From a checkpoint of a small transformer trained on Wikipedia.
Architecture: LayerNorm before each block, biases, tied embeddings.
Each number is 128 + 24 x the weight over its row's rms, rounded and kept within 0 to 255. Layers, rows and columns count from 0. Numbers have three digits each. The size before them is the row's rms in percent of the matrix's.

# layer 6 MLP up, 1280x320, rms 0.0412, rows 320-406, columns 240-319
102:146112160150146125119113110094096168105104111184088132141152086112070125179164111119151147137153151102084106115134190169123120136124151124135113168101129172121112092079132091145138133155160123091098143130183127104130121160122187119134135137
105:131146102096113165097121139151147109149132159163134148101112177129123111123156154126151122138097163105135138129086140110121127134133135173141147101100164119138126119089153127146092163129124139133111125087064133135152112115141107141110145121
099:171084096138124161101094115123164106094105113145119165146159177129108089138109093128086145120100104130158102138178147089080129135088098085095124119168100133126133178091149132124155126139152161095145119119133153108094107167148131142161105197
104:137163109121117166133061133107173116120127111136142153148116141119126106120129126121103124116136102127148129101125101122155100136185080143090151152155078119147160123104114106124140122143145107080120179102132105140145167159153146138126117106
097:131128154139137121135099183133107167128116124103113115131113124128150113093158121117105072115145133150081140116120134098136138117094106097153124140133131144163114197133159123123192121120124121146148094155107149137148128155126080113169147131
097:149147108162111073109172135140085116146173127123112144103152142096121110164172134125138123150095123180129138114125134129090116085125066160162146121137109161136139171094167099158136147087131139104103111076118112130140132122122142114158120170
098:119139158110158112149069154119109167116106139149143163145128123163165130156156128122174098105133162127089124078166085130110142123140150134150120125101133131140149150124121171136124161164137160135107124112151120129143130151114115131160150161
100:151100138146098144174159124111163109120108108152108155095088090080151112133174145131115105114112171113106133123087109135159122117151131148114160111118120122148117083153123147113122161072152164112094176094106146195129092085118116157115186135
105:116090110119136154143114155169125117119077124105102123143105095116073088145112104125118165161128155138081123150179100153135131136122105124128166149089154167135141137111090115122124129147081153094109145103138173118116151112169121127122130154
092:172097087147110143131153139135102130143152180177090113140122139133140102121172141109162126115141135116123120116118117155113167162149127139123137148117115129116160108153123097122128108125157151127148112101105147136141130125149180137122116152
113:116119194133101097085134088087118084144143122146114181072110120172128185124104146154108116161181107127137144145149147110113096087162078109121124166107063108156137135104124138136164128101157117140120157085167135141144127139091120138126114134
100:130107122058125167135164143147155113091113114137111078118130122109155119121091136136140139157101129120095144107148161123119135114163114139146147110147115120144143154137127072147136155134077093140125151175118122159158132146121147099168113167
098:135131134176103135153137096130143110106108138151116144114126155142112137112157122150110142088158159117143155133132131091122125133108107129120096110156164138133135139091133168134118121124160086172157081143119093179169103082157131114131155131
099:119149132101107129135176114155109139133136117137133138107140183116068089145145098136154124153129110125117133115127099137101163133119130096142137167153167109172131126112146150179126134130139111100123151103154138147134098112154083112120124123
092:132108125132063121167158128152115067103066133140124148135096115122157103139119143099160110161124162100131120175094132131114104167122171119137094145140155118138137107107124151125163157100093095067091164146086127161160129148130155133110127134
099:107160150124115150141149118152080175127113096110143111135127151089161095102140136153104121118126135123170202100119109126137097131105079146108130140165159162164101184113162153077106107170139153094135113107114131123137114159114100096088185125
103:127167142134115102120104097116118131098098100148106132123118170121110103125116140121092103122100130119134110133143125071087159095138144096142150153132111148143107108142108138133147133138098188174156165133141116100114089134130097118155126082
109:126148082113127113153105119096162089097150121134119172140146102136124167134114147135150127123129102107167135101167107120149173153151172111125141151125136120149148138116141132116113148128138113161114110128137101114119117116146097118121104144
096:147107128175156086164126101123112111156135141134160149134131082127118114126109122158151112171101108166160161141141134118127095073109138156122157097143156120088104178132126104141099182130105162161113134122145096170160096097162143156118113140
103:132112179123136119138164097158126100110112086138112131131114138175128093117093146107112117148107115119151120130129125133099179174142143131110108123131108157095139086163126125104104165132151124134131126105120128108144164120120162120105111148
094:107152150109088107115160124150109119140153124115134163139106112182101117119134098147105117117197132120114118103104128115099147124142159139122127163097105149104142152108137140142139126137139130089091138117142104137140097084120156149124084120
102:143102074125113142089106137118132084129066104153142154106105148169100122140183143149123118120097122144095089117148129090137115168104080147087146124133146117142122135113113143100144118094116154124126141156106075146175114149119129102157120121
100:077094111121108123103144139176146104122092101163135172081136159172136147140097124150125106129103113157117113138124132097089123107126105138112093131125156099141185132101166157109133156120129176122144182131129105131115141091122110131177104139
095:083108159115118096122164156105102127133138149135108146135112083128137130150103141144125133118139110104100120138111118136104156087143120138123155120142124132100128118132125099139175126185155135121125122134135118114142135117150129161095125117
106:127138153136119143128141110147179141099138124144118150114138116096153112110167117120153104130104077139132124125153133103146101142104131094150106111066109125131149149156126133110135149124146115158094134138124124119120126101165111098140122100
096:143104140135085097108136111141107104088089127102154127125132137103119123145108162135113108106143148109098120116101097135137088137148149166098132129123114159116183105150117135130134149135089120107140139127160107160120127130145109178151105165
097:050124148138139121167140133156141155107114080160110130139119153110100073149130137125089116143119088119130105160119128111128120140115132130117109120157141158150121127173117131153127131086125157125116139097120099178121165144109109094082163149
092:149144160133159204122142129132129128176126128162141137111126114114114116131105125166111109127120099176157123146127146154137107129152122152119118147138194145142136103126134152139136095110148206140075161137117136098137134180147114154110121107
093:105090116107152122115087105134116100116160138169146068107114154100105102101159114127139111160088137131153141190158149094139140127153109174116150090148093121108130128182146094169137106135132135115095148143150111091153118129118156163164142094
100:160152133089132104139121187137100144147141101160152117155096124072122141154140143129138142128126144095131134078117118146153128143139119134060125118140114177106146102141076122152162143144136100134100109113140138171130165103121079113136128136
097:075127078142091167132121150157118119142129082147118153117158129153084135122086142141107087123115135134120140169142141136170157088149116112152124144160143136100078132120122126131157108132134140137120147134120101135137127094139193109109149187
097:174107155110128148136168076141144105126094153138096139156164109147127104174119091158129157143129122145102120133109112085099116115163138119147138130145150134080132137126144147138119136101115101100135126132103133185133139134135090114073134174
104:117139089118101114107155107087127167168121101108152107122126180124116114147139149067138108144146082138130131150157074130152159120142103135146141090126148160144144150155170139118114144130175149136126091132112117151133114106124162118091110151
095:134135126140129163128171137092131127178139134110136119103125138136135132100141132167098078104120086148138160122047062143140147121151168152148151109177149123139141150133112133130166150142124099163093127129076153077096147113136141136106131151
097:127086136158095103106125200134097122111098109122117133117131111110164128142146093127114159125141127105125113093141116128110112119160115166129149108136125149127132134167142137184125125118162129142126112117156126147142167136131161100107144117
104:124155129115132081101133135117105143104113148124141151112082184132136095132103140101160140100140097141133192131128107158117177122153116190124136105085132106138148132115137127076142153136100135124130134126091152153142108083165125159110129116
097:153137131132136098115157166115096112109104121102115148132118131145140124145139152134082102126108154113148115132112133115121135138104106121139073106130132135100163158163154102132148148152119148133095106119143134126113119128180141118186109110
101:132108116126148122164148128182107088119135165115125118143127099110142172142132114117097132109088117141149138153119134144085117130118169162153144150106132080138152111133158123113142125131143122119165116145113109088127129160160126128125168101
094:118120135082118141115134154081144128109084072135141143132143114119129141178117156156113135170077089105115119101123110157091120060151142117105128131123140199109126108092121110132120128141157163124124114135125153097139125112154123145147126121
096:122127138147148139142160132164122132132118134110150109136107151156134113160099127143096113130125134165139117130104149106150101120188112092128147138084104162126128157103135127117124138179090143079112113110159135089175155101160196145154104165
102:147092134112148110113155149093149107069076114129152165159166068096120086125126134109131154123131118148147091109088136119179119182135087114149082129151141140104137152118089091134103136104107113101135180135154113174150128125158075151110113091
095:126147156137106115109128099148121153108112118125156153152119097142120174115137140157108160154116136160156094182169133130090130160142100112191120115149120110133107114111117157115135126150104102110167127129132104132126138183144143135097136146
097:109094133125092146108165111144116159097116148113119106158125108122136069155142151148122155125144118118138106163158085127123123164124107159117100153141120133084133098140133155142103119102134143155170154130136136125160099123122103143159121125
094:081181154115146166149112100131089134132078111147148109126141116155155116110180117140069141147108117154120092156129138125125137118143145102099172142132166101165113127145146153128112088122108116125139125109082130139185108112155127155111133102
099:131119129111133154151126123136127092131141115137152148122098096150119177120127120160149119161149139072109109107128110117135146146102133110178153107124161129109116094118124108162112097127104139163153134142097120162120149121136131126135135136
101:138157137082125131153141192119108134118141105131136097093124111124113142142109120111139126110141110143136163173136144121130156164129123160109130102121108167142173125131136120128117154108160183110136153120128144140133083122140127094111103152
100:119131159116107103162144136059104132157176147133104121159139141152142133108153119119122145170148128100108135112163131122161133099136140108097137124109123158134130152103102155137132162094145134110133144135125128111131129077127119126109077130
097:114141134105095135166176090115132147123137108111096109134141124155128123118095107135139099123134119168144114126124130180139158107140136160106070141173149108130152126121122173152159096138099129143087122084155110131090107138140125134130117133
096:081100137144096134134124086129106147082108081087112128092153123165100128184111143160120129129141143099135146166145142136138125100103092148122138104137120128127108134125119160128134139149139129147142129118138128162142166107116122140148107153
101:085134176084096120121159106135120122137131150131128161144106177150107150148108131122115125168105138162117171148134152174158121134082144126098140113165142149129133178120132120093102144104164155101107135070109118122125141087144131092119123162
101:118155125099087106137109115128108128141105120105131162134159098172149105087099106131133134121099133177142164132143115140119167153130099115141131167156134145145139146107141114122110109131130125132157146148166131095107189125157134109105166159
095:169099094111121121122133114154143165121108098152092170088111116092086098122161122126108143117156105121114145161081118154133089141104153130116122138135073127144148156143105179135121107112147128120112176155140156147131134109148170119162136138
102:141107159130144095108131084132134089153127137111155149064093129125124110156113151159099168132157105149156107138149115121164150105147131087137135100154131110145155118171129177107104107166136134136073173110133116135129134134154126148110127121
100:128104129114105153112162085113188109160133070123120119129142132145108192183115142131160129130141156117116172100086123093122083149103153094114118113139140152116130127142150127128132127115115109119092154100118139128116138160158184122164129097
102:137109113176128166174153142137156168095140110171150127124151147159105167125113111173120138088111137177092078145132078095134112176175145146086145124143077157102092106127130136117153119111137172108142145121112122134090115150090146142145102156
098:111139155134112148113153133145128160110111144121156109107146152152118132143149099110103140121116123143164141097129111153145150147117131116121168095109166195159128136085114158100102131121150117121118096116095156143127150122181091142106143128
101:088113095170124064121092115158114149157112138097138128150124125174172125119111093089120122062154134158108108155164098153125117073148092133156143080101144118141170168087134153122150129131097128106122099147105097147161124097135101187142133161
098:095160148092148124126130139073134115101101116139129102190144125130166146139140139114099145133132123140139103175124147133101104121135142146131099136143151138139181152133139127136123101139122136203112120132115095150153133114116108167102124143
099:131161109128106141145128133121125145199084146102164117116132090116163162117154112160120086127129151111117141122124127121130168144161100124096107090129119148111115103105149126114113094140160168125125139131103108114119148127101181109126149117
096:139145160130150159099130112169140122108092132125114128159086121144104102152138122139131097089142123099136143098104110128133098138136142093113138123142202130114127129161112156141114138126135145142157142145144114129141154129119152120108148059
096:118118180118158111160088093111098113140120143135140121140142098117130111154120115115127129141137170131141115131132146119152154134146125128145121121088107108110094127109147137170164092127137098143080124136153133155152074109129113131119145096
102:112069065114109108110155112088074112108080139118116094106151148088111115136140121128189145121124135099126165119118153159083169113142105121102145106164129101098146123136140128131116140073129115120124087124113130083177148126150137115109137102
095:119114099089102139095091140159150101143123115120136084099158120119143095142180137123114119187085153095084125119131112081156136133150096130136123124147195101126161159118134154125135105117085082158115159131134137134070131124112142117130129154
093:132099184095131108137111137114148129103115127114070132104111157136096139122116135084118131064165130100111127130129095168085105126145135117108137132117147136110127114136122108113155149114096158058142123122143106152064111151169115129154095136
097:132141141123093122160106128186118141164127100127166120120122175137152136130118148085149153129111127177123099148137102144109096130132142137128140109112191154179138135123139087120123123129101140097105139145098127150106128135132092132158118143
087:113121132158143147148140125096145137110129148093154121137174127175127134123141138099122132097139066137116125113116134128102146158147173135148113093164118136133102116126135165128144113148098065141174163127159079169113138108122096103084093118
101:072124084129146112139101161139129136170092129120171136114136123144084140147124151115119143110151105141114179156142147138139109130146123112095097138163085105148132140129107114105184126111128115111125161118133164164106161070115143110119135151
104:092123140075132143133124156170136104118165150133130168118126087127095101144138170148174151130136138125109138118111104091141149136142111133140152141141177073123114109145163105093136103121111103141094153154138108112130109120115126158114167176
104:136162133086133079139090129117182151120155080132108115141099101127122117094099139147073084127131120138151131120135092171171112130151178173131125118107102150101145111111101095169107113182088132140175125095124110090121151145140157112149102149
107:144122114165154102118157093134141132125174079134139140130089156102106096075112115145089123119100113123147140129113135185098116103089116143160114155120156129155122117106118134110137103066145098130099122143090105143124111114136109135189133100
103:137173137145121122116133068135150145129136137131149106068143116153138167098099061200127113131127126146125150144111131113153138143075171102139095105129131110114112072173152166172171117093172156125111122103096107106173100128122144129111149166
098:139125153129139091135117124142110100135149135135128118123154124129122153138120157158119123108087135177134130141166154163123155149150186129108123116091154114137156131141093129123068182122129123128107133125173133102161141130157132155114114088
096:093104178125144094146154158138128130105092115127113123137155155130109137097132123154166120128130149102139154073173098137188121088162162140148143120119134102136125125115108138103133158122128128159112158155138117132163143104127160124175047098
100:148155098078100136120113161126112111138090076119099126119124108160105132141123135134120096157133145130118122136134124074165162129111107120137139139122085121092130117128151170070141138142122120146132154133118072095123199174132139170129125128
104:116133163149085154093196131115153116102131077155171148145143160106125085091137100068113134130135129142107115159114086101097131119170178115105116173113122122138131135115176149147096152132123161107152158123122133103112124110092148154112110131
102:111123181136133098170123153126122145137113143142124143097156142111133149140143139159130131158091174135102124139107126155119143161159131115111143124120128069160191135157090108089106090114156095148103178114168171178090123102104106158143141114
102:103121117135103072135165128125100122151136133143137136091109121156112162165144122121143104168131106086142116122116139135145132135152152159150145118105141117157118105151163109105137146128142075089165147122172079159119100097109160128135101135
102:124137132139154101130132094093131121116095118133097147153127130108154125139126119161084139128148131132102112179143125102162121128138154098108121120109137113099129110110129123143142150140150134127119140138095110119139137089179161122141139159
102:091142175151153110132101150144118129148094116123160132109085093150154117188160110102137118141137078116114105169162103103137148121121137087115119123077132146120125091140125128120118140152123177106131140134154131113099140089132163125116132103
108:131123119122117107109142109105157156125120087144116123121159141127126138137097118124109098194156128108110109146129146122150114097173108113146167161119140122095138126141129152130103077128080156068134114127126139125096119109136110137129106093
105:132119087164123122101113161142130134148146142137131115149114122133092158111101120112141107125130136111139136126169089065110137135161119082093125088102126148166180105113104118134121163117094102143115130057140182192166177157164145119122115124
094:124089144108113132097161094119138107169122137138093113137165157173125137159114087160140117159131161185132147131126094122091122080155131156151120151096133131185112168103093118087158154128132126103143118083129111087149130144125124138152102106
101:166182149111126126134162099154112111114094113176157141159135152106153135110105134090129124152113134147077111147107111111136141122112101126110122179119155102096120136137099133136138168169098133108131120117148114097107138139137127128100117156
106:115137174099107173129132137117131153110107147097104115154094136118191131134135141178184109139123094143112133168085156095092110115146103125173136107143106139118124105153156162153127148122095109124138115114088107082107129126125124108119103083
092:119121125066156138113105134083115114118123154140171149100087103110095140123150120166171161149136131128114136140122106114104151108168131096123124124121102141106125093126165121132103139079089154095108173101126113146128152152140112110135130142
097:131164163181157136126144138131118142128100124147182156088111114121147137157139122146122171117094112127137131084107115182123171150131143165126100115125132141174128135138104080092094131148153095157160120179102120140144156114121090138122143146
100:124144147129127089155108126114140163118159140160130158170071121152137098120111141149121142124169075113142145152141139086148095119133083126122096144161098177176134128111083142157121125132137127119096124193140118113113109129153118124120147125
# layer 6 MLP down (transposed), 1280x320, rms 0.0413, rows 320-405, columns 240-319
098:080191167105139162142125083130159116120164169135145116115142161136181108142106127143123121118116156146175106110139106114141142113116121105107132079157140132108107147164157131147078149128123092130160130099107141125114172128131092127133104157
106:145124113140143110118139129126154157132095142181122112125114140120117146111105170127120148147102147132108143146094116139099145166133116160166102109134144127136128114139119188156147140096112124126150147099100129149120159102139131109137137119
096:093151115108118145045097164137112127139175128118057118081107146164122184100113091149144143117109108205114134129147126156114132075125185143155149150131118166117141127141092140128110088117160154149167132145105134114144183112180118099107163128
104:112136125137079139165109139140166145154142119142146138152122110128173132157142130110121115090119074117113111079114131141121126150148191165133131139104121166110117138157135151119176113122135121143113127101094150128133140146071142131120122139
096:131158117109135104134092099127130074152111133093131123098092136184082144137147174111097099163144141168157183110165143121151161133162113118120130131129108133115166139170125131080132126143147130085135141123145145116087140128102128162115112104
107:151102123112095082146122130112166088116124135127140178109156079145129139102109151152115132117147149111084135133142171154109115104126124143127102111181129137152104127124129115101133125148067145151137152172114157156161093153104152146094133091
101:142087092160115155114156125133148108109131093150148097128141110107136104175126112167118103103120144163154107128118196120098149169098130132171143102132144153081127100130152121099127105144161131117111133105131138141137117136171107131118135099
097:129205096099122077109174106145129159111118114096161119112133171143128136137104152119116156103113112130142094124133098108089131112157149130141131114151135133167126118126122146134163111150157109104109107129144175122160143160112154113119079136
101:162127056134129102096151123159114136100093118155111107137118173132151124115161157111114138125144109121176153127109145091130122138118087140151124113129137139168155169098153131137130135159108093120138106142174173174126100146130132122156133147
093:111130159148132124108148141108128116131108147081135113105117130145089125114102156116139126162116163169159122147124148128120138172134143089151127137158127101139129140096127150147123095048095131106168108155169132137144130193132114142164120121
103:119151115142135152133167165069085126110105126084107156181110085167121101121146132134123159147137133152146156143136145147186078133124145147102107114082094112143133132113124161117132096137138142110174156132130163157162168118118168111160159135
091:137113103117167133110156125124107120172121082101123168156140111137100092114127102126127161146137112112132141153149150125122138185164113116145109133128108148130104120168132202141106118119147148116188121122145133125145155107160111124080152111
096:115136070125131123137119125138125169150165139152164172147129137118143095094140146141145092141114103122125131096088121137115094132157155186105105139101091161121103131178128051117152120122119111100102126166119141084172137126087109129152159125
101:144121107153140109141067115108112138126086124126099141138141123139171126116087091099123110131114134139092142116136121095106076151112125168131134106102161117142123157123128115089126086102112111110156160154098188107135105119100139115131085162
097:152145123121126179111135185155115137175136131141152133127125139115132099154103111120165166072123130129109117100155148122115104091144136156085169116106152114108151076099128181109112102140118144152102131096115124124130127141132143135122112158
102:143120120170110138126118122144149090140152129141145179100165124160158128111170110117186094139088070141107107180131120128139126117128138136115134123136078132128133162142135148165140114071128087071113122179113116129115139103108133115120161116
102:130131080075105138158092129117147138160110097134161136092113124136122129110125093119108146082099113095108124134118136124123139125126127130150163117107175089163148170148129132117123138097146134128116114119144123134139108153126141130053173099
108:137116156123131112163124130117124072128144113136118099129165139108073147119129162109108143143134143122120140113144122109183159107099133110137127112098144086122146175081152137131138089077121148154125142100137126111128147113084170130189130098
095:085116159122129125142147161097195165158148134132130112154104146134101134142146100108145119105094128129123084084170150136151125125096126084155144103161123123155106109126112103142152167130170113102142133100114141141105157132096104105098121100
103:142176144138088125125099137095137125081145115116177111146135135152132118121149126118156100142142164169160171119165132174126191144117095128137096112131136109133127134106142128145147122182157114128133099160150115175086079135101094131107149140
097:181135131146168117138098120134105137123112105163097111145094110108140129106100111145129177162092135084163149091091136113181119119114121126103097131128122119093130100133127094085147192137139125140149167165107110157156168184160158125138177124
105:165149179099178144135147122095137134171167140113124109154084133115110088115095101125123126095135167083141124114097151143118127130172118157104119153129131061142179106129138083123126125132129109160096124116153137162119135106147117109109114118
099:126107146129179104119109127097133146137120146135141182154145116122110118155124141145107136125152137114143146118145085153100129132095133138149157156119124101126078126085122146164150090148132093139108105150114130111125138132128105082158153125
096:135145132127121160162162136094159119129149080162175108165134149137094141133125178145120154108077122116125153113099149118152145132153106137151095158161134139118108137142145137134114134115101143128122090104133117109091156136100118152205104141
103:114108161113116139093132180126101151161113085149112125164104105118117147193126157101114131120130097124088146104146118152137097152139112112105106113086149147132127148162095107140147136107168118147119139106107150114136062081099162149107142139
097:090143122084126131092143163173090138126130130107080136132181130129159117159108090127145152102135129133133120136156132111125131132141119089116117162162130124147134112171121110150096096142154097143124152101123151108141094084133122168132071156
100:114076116115083093125139116099136094163105144140125121121131134126218161139121143199111139156102128126178110127121142144106123149119130112115142134131134133151123111115099167142109113129133129139105155161120121085133083101173152141094124124
093:204145121165178116107138123120208098164070101158117149160126138110125161120124120108105113131130122148124124088133107115079139071150147107168112151142101134168150167103104089143139154141109123114141136086123097111109119127126108111132157154
094:141076117094074120122138089122135147152104160136091165126145156183103165111089126131087073135078213150125119121122110133084107163088137124118131119114129132153106124116160124105133134111127105157119128166158130079173142107178135114095064085
095:094114188138130174105172122116164103104138112132135146114151159149122135110119122120173095108174127115121135115144156123171113173177116116125070124139112106127145127134113114112144091144125163131099072165125125098114149150109128130151149093
096:124087121139144125143120125179135135086139150118173160104090146128095113115153119136138139148133143143134140142124126115093128113137130149153110080126136102159132133093149148139171108139125078125121123170152117150106140105185165109167132136
095:104166103120090143100073118141109101116143116161089159125104112139121111102105128095118107146153115140124113123122153146132137121106113114112103129160136150160086153156107161127099124141093146186089166126135125108137134093107129085140120108
103:116120104119149129167105130132134098128120108103132108196135121089110076096129079142092140127119130139150135111084170141145139143108142127151103107129132159151159101079146161140082135121131134151104130111128153110138089109155163152139118116
097:150135159154111117116106146158102143113136148223138098116106136117158144095145138076150124129086115124105145135165111105136140140111165117157146146127126091086131137120122114110134159100128122083133147075172145114159135127122111157142140133
100:144150125116116144130126117140153115133150141126152135147175118109089110159122115153133132143096166139144100115090147124145174116110116136094139140114172093131137097115094131109124150150140151145154121122104120113159106134134137116094118124
103:115087093159120130148086151122105155163136128072108123125145128160118122149112147113131139132120141098102118084131101135135073121111126161131133144121090110121162134124091134155100148125189162127083119094150110169112111172186109150103077126
088:073126141127108138135110130115132115146162114152137100090105116128110138112149088162155128122152082126111160151149143152112140130176151119182168150125127113163122142138097124083151142092122120079149152115130126138154147083103120112113126150
099:125109166139113112129106116131139167123135096126116137109090130132152125141093120140092169108158140101098173133090144119125094165100114139097075146136142121153131125095080115175157110161135113101094122113136092149091128141110156153133144147
094:167122133091147129105137138148100151122107078142128125110119138141090123139141142111104110143126190148139123163153135080135108119146140126155122121138138080147140125180098165129101153135135105104123143079123078155175148147099119089082126100
092:102113103131116104085131130130100158155144143115088118152162124095124162151116124178099123111091104144147114087128122136161161139079151152168105122178161111184131142126105138129055144170134153135146136122115102110105098160106083092141104076
098:089110107132102135129131134119142112144132102145163110095070132123117112140152114169057114137132112128128112128172111152110103131117140141138155103118122136121128098122116122117141115139169121119161101101125130137126154101140131059101139094
099:148122118114118137137147164121138106175104117102107132118132182108121133164108102158141131135112128124112126082107129131130137138148164090095133142094149121157111126150174133148117109088144133120169105091115121138126117121138151180140149141
099:094162118087131143134111109109160106144123111157124139113164174105122122150139174160106099146126144083095123129109124125095129106087133131133120106106113122125121108137114106092157108180084129129111153150124140142115140146135116117102121128
099:125089109127126146146153106133107121164143107099169146123176183099138154140121130124153114144140132134130132110133132135131107143142108143171137142156090102142147171126152124093131110149159141104166088099102115161111143127136150131154109129
106:114130117136084151126137161146111181153109162174122114095091165126132115117170137103145212075119129173162135138108134083093143155086098154131119096122082183136154118116161144104125147162151131142125089148106124114151120152130128129130084106
098:112174149147103121152119099172089161144110162121143151121090138105148121144148164151148164128138160142160152112153108136138123131132101124131108102162096109132098082140097100132109121140141109157094106162123098129133152133092123127155117069
093:117155096128148129169114138093127185105111145148140081125133152146115107112101107144145095147180125141169160116140077114133150172094128110126175090108060142135133159115157172155196115095138121123105130123126117126126120149116130130098091158
100:150099125142150137116075143113115114161112157169121092067107140127148115111148160112117106158136134142068146127103103083082126119145115114131186134128111117146113121101180158113136158131160138111133107179149107106099157106149117104102170130
093:114132134127130091128175120119122112155122164143132145148099119117133117122144090108110128152156174143149129105109105150093127139149134109108148142119099138122069108176135113124109127151106114135111126173125148104100125158146136085095129159
097:145104110150151123109077137190087129139138096146152103119141111106144107118093094131159136118112140076172099127081072166119136168181115123126130128129127146120120110163116118147130179125161144070110140124128112093155140127133143141159134116
106:154122113151154120120124120091140122136142130094094132088065171154100139183142148137106095124135130134123091118157100112121148139147170154124190090128156134091122154133128108152097155111115162119112120155119140125139104145104115128148167152
094:064104131099163148093094128135118131121134130127096139135112144108142109153113164204147156136127165118108131122096123121123128135118111123100131071116164127112131126130139114145176147147137179126115181112138129120134089146105129098105168141
097:118155071139174119124114139140097153131127126108080125117126134174145138121089098174176080110112169104112145122070143130111120169125125115109152128139156118127197125133105101125128117147110101076162104126111144130122107104134112122152137128
103:159164142165129120118136110108093126120141116128130166121144114129150102146090126147129122146128089148154128157110107121123123163133109126126116143162110174191159166133128145120101071136107138127148142158122113131128092148117129145111111142
105:090141144077146144117139122105079128130111096131087125145150117155129101121092133124137138166143128101097130108140142108126166106113111114171134113164136109115132163117139137137141113146114118175138142096117132084139097093164128087120136098
104:144118137131134125129116065099105156165108157117129106096114118150113095133112105155182123102141141081139148177139137131146112151155139106125125153160103120149099147149102120126082122069098139130087146126130171124123122094145132143169102082
097:173122159141133150113122066086141036125096142130154164157163105117106141124157151149115112137109137131121133111095112100118137122119129133162136140175122141111139118151120139123105148117127105154107150092103150121149141136172130096168117117
096:111135110123142105153161097127140126186155096177109085096136143122152129135120117127107142094087144134155115137159123117145099093096099147108126129099134133128086129177139124161112140127091126117094122147147099090104133144120155121134141089
103:142160153116141126131138154153111116094115105174143109073119156160104128150125120120083174117109130157135085125112141124109098114131113077157149149154133110143081132121110117130136182108098093091154086141138130167157102136158088128155096153
095:132127143115146131128096194132101162150153122132161085136138150122130105140109167112129138123175136103129132146171129098131130165151114139174120132116087106159061154138132131144115123128142146153122139123119123067105109128134109115126123151
102:145106109183105175084149121159099129136156108139127086123112134113136095142109169137090124124070107143097118130133101158141137125112079141139141128201113134142148145081076144082111143118166119090123110115116135138152133154146105109143151163
102:133090137134125158130129157154118094125183133120108114106146124127146128137142174124142129106137141105097104134135159141181113119136099107161096121096126115180136093118128106133178106163118060182127158099108123178115162153118115114134110127
095:155113115133157125095152116092092149114131119130114085103130126126106147172078103136151142085121131161165103171129125138106150142149125152125147123122105099136101075130118179126108133152137158150124095117085132116121101146117109166143081086
091:108125082113135133079139111164154110108112110137139129150152166154131164093155132156132149153106172138129130167166109113121124169098113116163165144123123146140161116150113105124127082122135138125113160125125153176108159142134103125120100111
098:147121102132162138101127157145150127105095150115155131092129092107113115130152161086070115106124120076091140072124137085129101116085093097168123121116097123113088122151089145114139124177122172175127118114151148142177117142154116121103103127
086:116109162162079133145159128173122158165109109164140141134141126143119123156142134128128110144122152110119135147159106159132182120086103160147094176045178111148129116141111126101122110114143118114108132130135108095110136152102114127144114120
101:158145136183112146095133137145133121150155117133095162090154087115120129136171136140105111124105138152150092134161125099139145103096137134175133190174127116144087129163089107124109100134128146121151127136068142130134114110125138125144110135
105:109126120111132126086081165115132123125113117108107114126136105134115143124119158152117147144097098107105114161144120140107120145104135140115162125108111129099171121104107137110096103109135124159142123165129107159144134174133138154146114097
095:176127174187131147170121118171138113111123134116103122076137135145126132157153117132123128146140114097126099117154090130141143141128184094130113137109127105124122137120153077114143096093103087134060117120138126156132097118067123128155136147
098:108105126131087182113104146087137127143079115150154147140148152134193171146135143151140101087175148116152120105144094117135138125148133172110092099150124114086101172118116115105141157139118128084124137131118163150136150130125130098117120155
107:068169110132126133097112149123144116136104204139155135107086140174128059097120113130124115140166129160132093140081136120117112110112094105103140149118116131146138105145139089123148119152101126131126139139175158159136136093097114115114138136
104:152136124149105127118139116124157110105118092190151132154133137131113111146159113145171088125151107083122124124102108120160142153119115147132145136117129126117131103142185097122117135142133156132165141107130136150168120137135136170182157101
094:144109149117062116141128099115125132157165138127159146151123123121154089121172129145102176130103122172133127164133140155079148155100115114100116159134085119122142123138141134146145100139132172088164110139146104119125127157169082139118129132
097:144124116159164164140138151152145136133124178153103088163112125111157140135129121149117148123123127113114129091092120133117123121121140146144115144103111136105071167145114108130123144150139152098120155103121136145157143129127160128128087126
100:119096172068105122137091098150121164133142125129142083152116137114096127135143101159148127121079135105151151144120177112148110085078129107121144112113143158111119091130157125109107096149140103135153092132150125145152109136135151126146124170
102:136140096129111169125166126160117119155104119104116102154125125125112120102150144131084151083152146127095152125163102141099145113132121153132102114139156109095110140107152126195179131146118124177136110075079128063142123119207089114134118158
105:110147085166136135146114110153135164163123107109156141122139135120116148129138123110091173103092164097143104162101086046126139099117144117133112135146121100127107110164121114113117128122095133100107135171097066115118150150103118164112126126
110:132137113068096124137125140117105132153117101100121100149125092132173153142079118138098083137109126150107116148100171141110107124129102139123092123165130119110163099167160120198118101136133149148142140134143155143077109155157158156150123095
105:128134090128112148113129127091082114118146134119150145125158124150107106100133133107150228117144121138123103121154089140150115088150107163150129092110126145100144146169145156134109116121140107126128084183151145146206088141117102169118107139
105:150121121140153144146080104110126155112146096133145165157122170096133141088110106116090131137142126119193106130088115137114105112105139124136105084098154131113113085115139091108138111156117097154152146117103139149111140132113127131158156144
102:147167104129130136145168122129103119156106122157121141094082170131162099116125139142151129112073134102131158118105145166126141091143128154150167132102100106152104140127136116165122108102150114093125110149136140137188135119131138142155141192
097:105149114108131133102138147110178088126114150117176138099182108148159140185171148120121108112111144096169144118148143142132103141151117084157132120147145129118182105100121143115090132142154130129125129137110122110118124082074123119118150168
102:114139117107142124101133114144125137087087132132127104100101121071124174160119121156145110164157111138117104098156133157167102121131106143145109104137175121116081112131115150115158102139139122158125145136150133129132126155080115153124120104
097:112117118134168073126096105152150116122156154089142110111151097132115081126147114163123121137099141121089108138155142133140134158172089131113115157085112130143148164146129084148132129113135130125099148112164107111163126150157055157125133128
093:126075128144128124132149123154183132116147068143109156152111136157140125136096103148118101105126142164115134113066060118057090146103173182180071094107153137117138138126136131133183141112143124149189104121114089118123109125146137113143172117
098:140131070106088123161137152144115184130158127168083097121103127201166122095150155111118084143129165153122161152140125171165143105120132079080141140135147159109151115101140140136137122136106156090125140064165154105148146091108125127128097145